Weights of a small transformer language model: no biases in attention or MLP, 142M tokens.
Each number is 50 + 15 x the weight over its row's rms, rounded and kept within 0 to 99. Layers, rows and columns count from 0. The size before them is the row's rms in percent of the matrix's.

# layer 3 attention output (transposed), 128x96, rms 0.138, rows 89-105, columns 0-95
109:36 62 13 35 44 49 53 40 29 73 25 67 65 44 40 38 51 29 36 46 71 23 32 36 48 53 48 57 20 34 71 37 61 36 65 16 59 49 61 50 50 65 50 59 90 43 36 33 52 63 52 30 47 45 17 50 41 47 28 72 54 58 59 50 58 59 45 37 50 76 64 73 43 33 40 41 34 27 40 47 63 37 55 64 62 50 45 47 54 49 37 74 29 41 69 58
096:67 57 39 24 50 49 68 43 58 34 48 61 41 63 44 33 43 66 31 34 53 22 58 27 38 78 52 59 53 51 58 45 45 47 60 70 47 60 46 45 44 49 65 36 83 47 77 53 56 46 67 41 45 35 50 37 49 48 28 38 43 32 43 53 23 29 23 60 61 56 60 36 71 64 89 52 17 46 62 44 65 60 52 47 54 44 73 27 80 34 56 34 75 25 58 24
118:53 40 46 40 68 39 71 14 49 71 56 52 51 41 57 54 83 50 42 79 61 62 63 40 32 32 38 38 45 35 44 56 25 69 18 57 61 72 37 51 45 40 69 79 42 44 15 75 46 50 35 63 57 20 48 32 39 36 51 46 49 56 42 54 59 45 34 48 57 50 53 36 50 43 47 52 57 64 28 72 63 76 46 23 80 49 79 74 44 43 47 69 56 64 52 56
122:59 44 17 21 37 65 59 44 58 50 65 68 58 20 56 47 65 51 36 36 49 46 23 51 40 60 26 42 46 59 56 41 44 44 45 77 62 51 58 55 65 57 78 30 56 45 43 39 64 45 74 71 65 51 36 67 68 55 85 46 54 81 43 58 32 24 27 56 53 48 59 64 64 52 59 54 35 60 30 38 37 47 44 68 71 67 65 37 50 66 81 30 22 38 57 36
116:40 36 58 37 39 65 32 53 77 26 40 48 64 53 47 36 57 51 42 48 55 20 43 47 42 61 67 58 48 30 78 62 28 47 54 67 31 37 31 59 40 19 59 52 44 47 75 42 36 85 73 76 59 33 56 41 50 51 40 35 45 53 36 63 11 71 41 66 46 57 57 37 58 62 61 67 40 55 89 67 61 55 29 43 34 66 61 48 52 58 32 23 47 47 56 26
107:46 38 43 57 40 70 54 34 30 67 38 32 49 37 71 59 25 59 67 39 38 64 33 69 50 79 57 42 37 41 36 33 34 44 30 35 43 25 64 53 67 46 53 42 42 66 59 50 54 38 47 46 16 60 34 68 53 61 32 78 20 55 55 29 67 44 60 67 40 49 79 83 47 45 39 59 61 70 71 56 24 48 49 55 27 55 38 42 58 73 56 46 26 55 81 43
090:72 61 50 39 70 37 62 25 78 56 36 63 28 40 26 18 51 52 42 43 72 59 61 55 50 67 57 67 61 30 61 44 67 61 50 73 68 38 47 53 17 27 56 53 50 60 39 53 53 36 57 71 43 52 47 36 46 63 49 41 39 24 66 62 21 44 42 29 49 58 75 71 47 50 44 42 60 56 91 77 61 56 69 71 46 46 79 38 27 47 36 44 69 49 49 53
104:36 55 62 69 49 30 50 45 51 53 41 60 18 33 51 57 85 81 44 59 31 56 58 52 47 23 50 25 32 22 70 47 70 66 26 28 39 34 54 30 26 45 57 44 60 66 61 80 16 58 29 51 58 37 51 63 49 35 43 64 63 51 43 43 44 46 46 35 42 41 25 73 66 42 67 60 47 33 46 65 42 63 26 15 37 48 53 49 38 44 41 49 49 49 64 72
114:46 64 55 50 53 53 40 54 51 53 56 80 42 44 60 40 41 55 74 48 44 62 58 48 24 72 48 55 27 89 41 44 46 42 57 76 67 45 33 46 68 59 37 33 67 46 59 69 54 34 48 32 44 65 40 48 55 64 47 15 32 71 57 32 89 43 14 89 50 53 42 26 36 47 26 45 61 39 37 22 24 53 61 45 66 60 31 49 44 51 36 54 49 44 43 58
118:56 49 61 65 21 41 28 65 70 32 26 51 13 78 58 54 33 43 52 52 54 38 53 58 55 30 44 64 50 17 51 64 31 52 31 13 26 56 36 60 40 75 24 45 42 32 53 36 40 54 45 58 50 52 68 34 67 48 70 64 82 49 38 39 64 62 42 32 26 23 69 69 57 36 43 53 68 38 43 64 34 59 55 32 52 51 30 50 37 35 44 48 47 40 53 36
098:40 69 51 44 43 59 49 49 48 50 69 52 35 34 24 59 28 94 53 33 82 63 38 85 50 55 50 44 46 58 61 53 20 56 39 62 36 45 34 83 53 43 22 61 73 53 75 39 69 34 39 26 54 77 83 73 50 51 65 54 52 40 55 46 50 41 59 41 66 52 22 61 69 52 61 51 44 79 47 52 38 70 46 40 53 43 43 43 49 55 61 33 42 29 63 41
114:54 36 45 54 66 51 69 53 34 61 26 47 36 32 71 39 48 48 49 69 46 56 50 57 28 43 79 48 49 43 52 82 37 64 23 61 24 40 38 51 60 37 44 84 10 41 49 55 41 40 45 47 31 52 44 52 24 51 45 71 54 49 44 29 92 51 55 30 32 45 64 59 69 43 49 59 60 65 73 61 49 50 58 58 53 67 41 56 54 47 22 29 18 62 71 30
102:45 43 52 24 21 65 51 37 72 44 50 53 40 46 73 53 25 59 79 49 59 57 46 19 47 50 12 47 44 39 67 40 27 55 51 53 43 34 45 64 87 40 57 51 34 38 48 46 50 68 62 39 39 59 44 64 57 45 55 45 28 90 52 54 53 52 55 72 35 42 64 54 43 38 48 79 78 58 35 53 28 56 15 44 49 55 59 54 56 65 52 73 29 53 76 27
110:50 61 54 35 44 60 58 45 78 63 46 51 63 22 47 49 75 76 45 51 57 64 32 64 36 58 41 37 35 33 50 42 53 82 37 77 41 41 44 36 21 29 68 75 56 81 31 70 23 40 57 70 69 21 48 59 43 39 58 58 43 56 65 46 44 26 51 32 56 46 27 74 62 49 32 51 62 66 39 69 64 75 56 48 35 56 65 49 40 50 29 28 37 63 63 47
110:52 34 71 38 48 52 56 64 25 44 62 46 48 40 77 58 35 54 47 34 45 51 45 57 48 54 34 74 68 43 31 41 90 21 65 51 51 67 40 47 74 44 46 45 75 63 37 34 66 55 50 36 38 68 56 47 49 50 22 39 76 61 65 64 51 34 51 26 23 50 45 48 30 51 60 51 22 51 60 26 28 44 41 51 23 60 73 11 46 81 53 51 70 52 50 44
096:59 65 45 38 39 70 41 50 56 43 49 57 62 57 61 45 51 63 59 56 54 42 67 55 62 36 50 65 51 70 72 58 29 72 39 63 55 38 50 65 56 64 74 63 52 25 99 59 77 67 42 16 62 40 76 39 27 66 51 41 48 49 25 44 28 53 56 72 59 58 41 30 38 69 56 82 37 36 52 35 48 46 23 42 34 61 49 47 53 22 40 45 72 38 59 29
111:64 44 27 61 49 60 41 39 52 69 35 52 35 54 56 83 59 41 47 56 61 29 31 42 40 26 36 24 48 72 99 51 51 63 34 37 48 33 56 31 38 49 75 44 74 59 37 58 57 55 27 52 55 43 43 47 62 46 59 37 44 94 51 47 28 17 44 57 35 65 37 59 47 40 41 36 45 88 52 61 46 50 49 42 53 41 38 36 44 50 69 55 38 42 27 70
# layer 3 attention value, 128x96, rms 0.161, rows 90-106, columns 0-95
099:45 42 71 93 54 57 60 48 39 63 47 30 62 59 54 56 61 21 37 62 29 37 46 62 60 60 74 56 55 61 62 53 46 79 43 32 50 36 61 45 49 65 36 26 39 48 25 52 20 35 40 32 77 56 68 55 63 47 59 56 54 64 67 30 58 59 28 38 14 45 60 76 44 22 43 46 49 66 47 70 32 57 35 40 52 54 50 67 56 52 34 58 13 66 36 40
112:51 66 38 52 23 46 60 58 61 31 59 65 59 75 41 27 31 38 49 71 46 43 58 54 55 41 47 47 39 43 52 28 76 29 64 35 40 43 65 49 27 23 20 76 48 76 68 29 57 68 30 34 45 89 63 58 64 30 36 37 67 58 68 41 48 62 72 53 42 46 58 66 66 58 58 56 37 53 66 66 55 46 50 33 43 89 32 62 74 44 51 45 66 50 65 49
118:54 30 84 62 58 42 56 56 42 48 35 37 59 75 35 74 72 55 33 64 56 64 72 58 62 49 66 70 46 48 63 62 55 30 69 37 56 38 43 44 43 32 25 50 53 38 59 45 57 63 45 47 48 51 65 48 41 44 36 66 38 26 49 18 48 76 44 57 58 59 35 43 46 33 32 35 65 73 48 54 65 40 52 40 53 00 30 63 45 40 41 63 69 79 23 71
113:59 28 45 75 52 34 65 42 47 51 63 34 33 47 63 48 73 55 37 56 46 38 59 60 60 28 53 35 78 63 37 25 32 69 56 58 52 47 63 31 76 75 47 32 67 54 18 62 38 21 36 28 38 57 64 73 75 55 44 74 29 23 60 20 78 50 67 51 47 43 61 38 55 37 53 33 49 33 48 49 28 37 34 42 74 36 38 61 44 41 60 35 33 54 47 47
099:57 63 56 41 62 35 36 64 66 50 77 66 73 51 32 64 68 58 31 46 37 34 66 16 56 25 32 45 50 46 60 46 48 54 59 42 43 70 21 48 23 28 50 42 58 17 51 43 50 45 63 58 71 34 45 30 50 64 71 38 65 43 51 72 35 87 35 51 65 66 33 21 55 59 64 51 65 50 67 52 74 42 63 63 62 44 42 43 63 42 33 48 61 44 13 52
093:14 50 62 72 22 52 29 72 40 56 48 35 59 57 88 49 76 62 58 47 12 46 36 51 51 65 65 44 46 71 45 55 35 53 56 31 37 59 56 71 66 50 48 52 51 41 65 54 32 66 38 28 50 60 64 63 74 66 45 50 52 70 56 31 55 54 74 46 41 51 35 45 51 26 80 65 43 53 30 14 47 52 20 52 27 57 32 55 56 58 58 46 41 68 37 61
104:53 52 45 40 37 75 81 46 39 52 31 49 57 54 52 23 27 50 47 35 62 55 51 53 65 69 65 53 55 67 09 59 68 60 79 84 51 82 39 66 58 52 63 52 57 32 52 40 54 62 80 49 64 50 43 52 39 71 32 37 79 48 47 42 66 44 54 50 50 44 53 49 53 72 53 45 29 48 76 43 73 48 76 47 46 59 63 19 59 58 43 40 55 25 58 15
102:43 47 38 53 57 57 53 31 36 74 68 26 58 66 55 79 37 55 70 59 58 26 40 47 36 37 50 72 49 46 62 32 69 52 33 27 29 43 79 60 26 55 58 66 39 46 47 22 55 65 66 47 66 26 34 54 23 43 69 79 44 47 47 85 40 29 49 27 56 31 64 27 39 36 48 60 32 55 43 67 53 36 86 58 51 48 56 46 36 41 47 59 51 78 55 47
109:50 52 32 44 51 43 60 41 15 54 74 38 37 16 39 38 57 43 54 38 34 62 36 50 45 61 55 27 66 48 55 46 56 70 60 87 56 70 45 37 41 41 62 47 54 62 38 87 27 60 52 60 37 26 33 54 67 67 05 47 43 51 56 39 34 46 64 67 51 64 45 59 62 88 59 42 26 42 48 47 66 59 14 67 55 44 66 53 40 62 49 59 52 36 41 67
094:48 41 49 49 42 47 42 30 46 59 30 61 75 35 94 49 67 22 52 61 23 43 75 39 67 38 56 49 71 48 34 45 75 55 69 71 68 41 59 24 43 56 69 37 42 44 32 46 18 32 54 55 33 20 42 49 45 50 69 41 51 62 51 54 68 72 39 57 27 44 59 38 36 61 38 55 81 54 48 51 39 39 80 60 61 41 38 63 60 57 37 62 61 72 36 70
111:31 75 40 55 32 51 32 38 50 59 75 68 64 52 59 63 49 44 60 44 36 45 53 16 55 36 45 29 49 63 45 28 45 40 62 48 32 72 56 53 44 36 57 61 57 66 52 54 41 46 47 36 41 53 62 40 94 59 43 40 60 36 70 77 06 69 77 79 64 44 61 54 60 95 33 37 39 52 79 53 48 47 47 47 52 43 58 36 64 42 66 57 63 57 38 44
103:57 27 46 63 57 41 46 45 56 30 79 47 61 35 48 30 62 64 48 70 45 22 78 54 70 07 39 37 47 28 73 24 53 50 49 54 46 73 59 36 37 38 25 49 58 48 51 42 61 45 38 73 59 53 33 24 32 50 60 49 43 38 69 49 53 73 48 77 60 52 59 48 67 49 55 38 65 61 45 54 78 31 71 35 61 54 32 70 38 35 46 21 75 62 48 59
099:47 40 54 35 38 64 77 33 38 38 36 55 48 69 71 19 74 46 49 50 23 63 73 32 69 41 55 48 69 48 55 46 60 30 77 48 36 66 38 61 64 58 59 55 58 34 79 23 72 57 43 45 26 82 71 53 52 47 43 41 50 38 18 47 37 73 68 54 37 44 68 22 40 53 55 64 45 45 66 33 43 43 51 55 52 68 32 54 80 38 52 37 53 65 31 65
108:40 60 59 75 62 55 39 56 76 40 39 63 42 55 51 54 54 68 54 45 53 59 40 39 31 31 59 49 33 70 91 65 46 71 51 32 60 42 45 54 50 55 61 28 21 39 56 49 51 33 71 67 79 10 64 43 36 70 56 46 38 44 39 53 59 38 39 63 46 56 60 39 54 34 41 44 47 42 08 68 46 52 68 67 66 27 24 52 70 58 58 32 23 73 36 51
104:54 54 64 80 50 29 53 56 48 56 47 49 66 42 48 41 25 32 60 53 51 40 54 61 52 45 46 33 81 33 26 41 47 49 51 44 26 63 85 28 68 43 26 38 58 73 24 53 33 35 53 56 59 78 44 29 60 25 49 41 53 41 54 65 76 48 41 50 42 24 57 61 55 65 64 37 61 62 64 88 33 60 81 53 67 47 53 73 54 81 56 42 44 49 71 62
108:55 48 79 48 53 60 61 54 32 41 65 54 28 49 41 35 59 47 38 51 60 62 44 68 62 59 67 94 14 44 12 46 73 40 77 59 52 61 31 44 54 45 42 48 50 14 54 54 30 48 81 49 45 49 58 62 55 62 65 58 41 20 39 53 55 58 53 54 70 42 44 56 40 55 72 62 46 47 64 50 45 23 66 49 56 17 55 55 76 56 22 30 67 41 68 41
095:20 60 46 62 40 30 59 29 33 74 40 20 73 67 58 76 54 58 47 43 41 41 42 31 38 54 41 45 63 50 58 58 36 53 56 30 26 41 46 66 50 49 65 60 56 59 65 24 41 56 64 25 65 69 55 45 61 22 56 53 56 28 35 71 24 67 32 39 59 26 58 17 50 32 37 42 53 76 40 26 52 30 49 46 80 41 58 37 39 60 50 74 59 68 51 36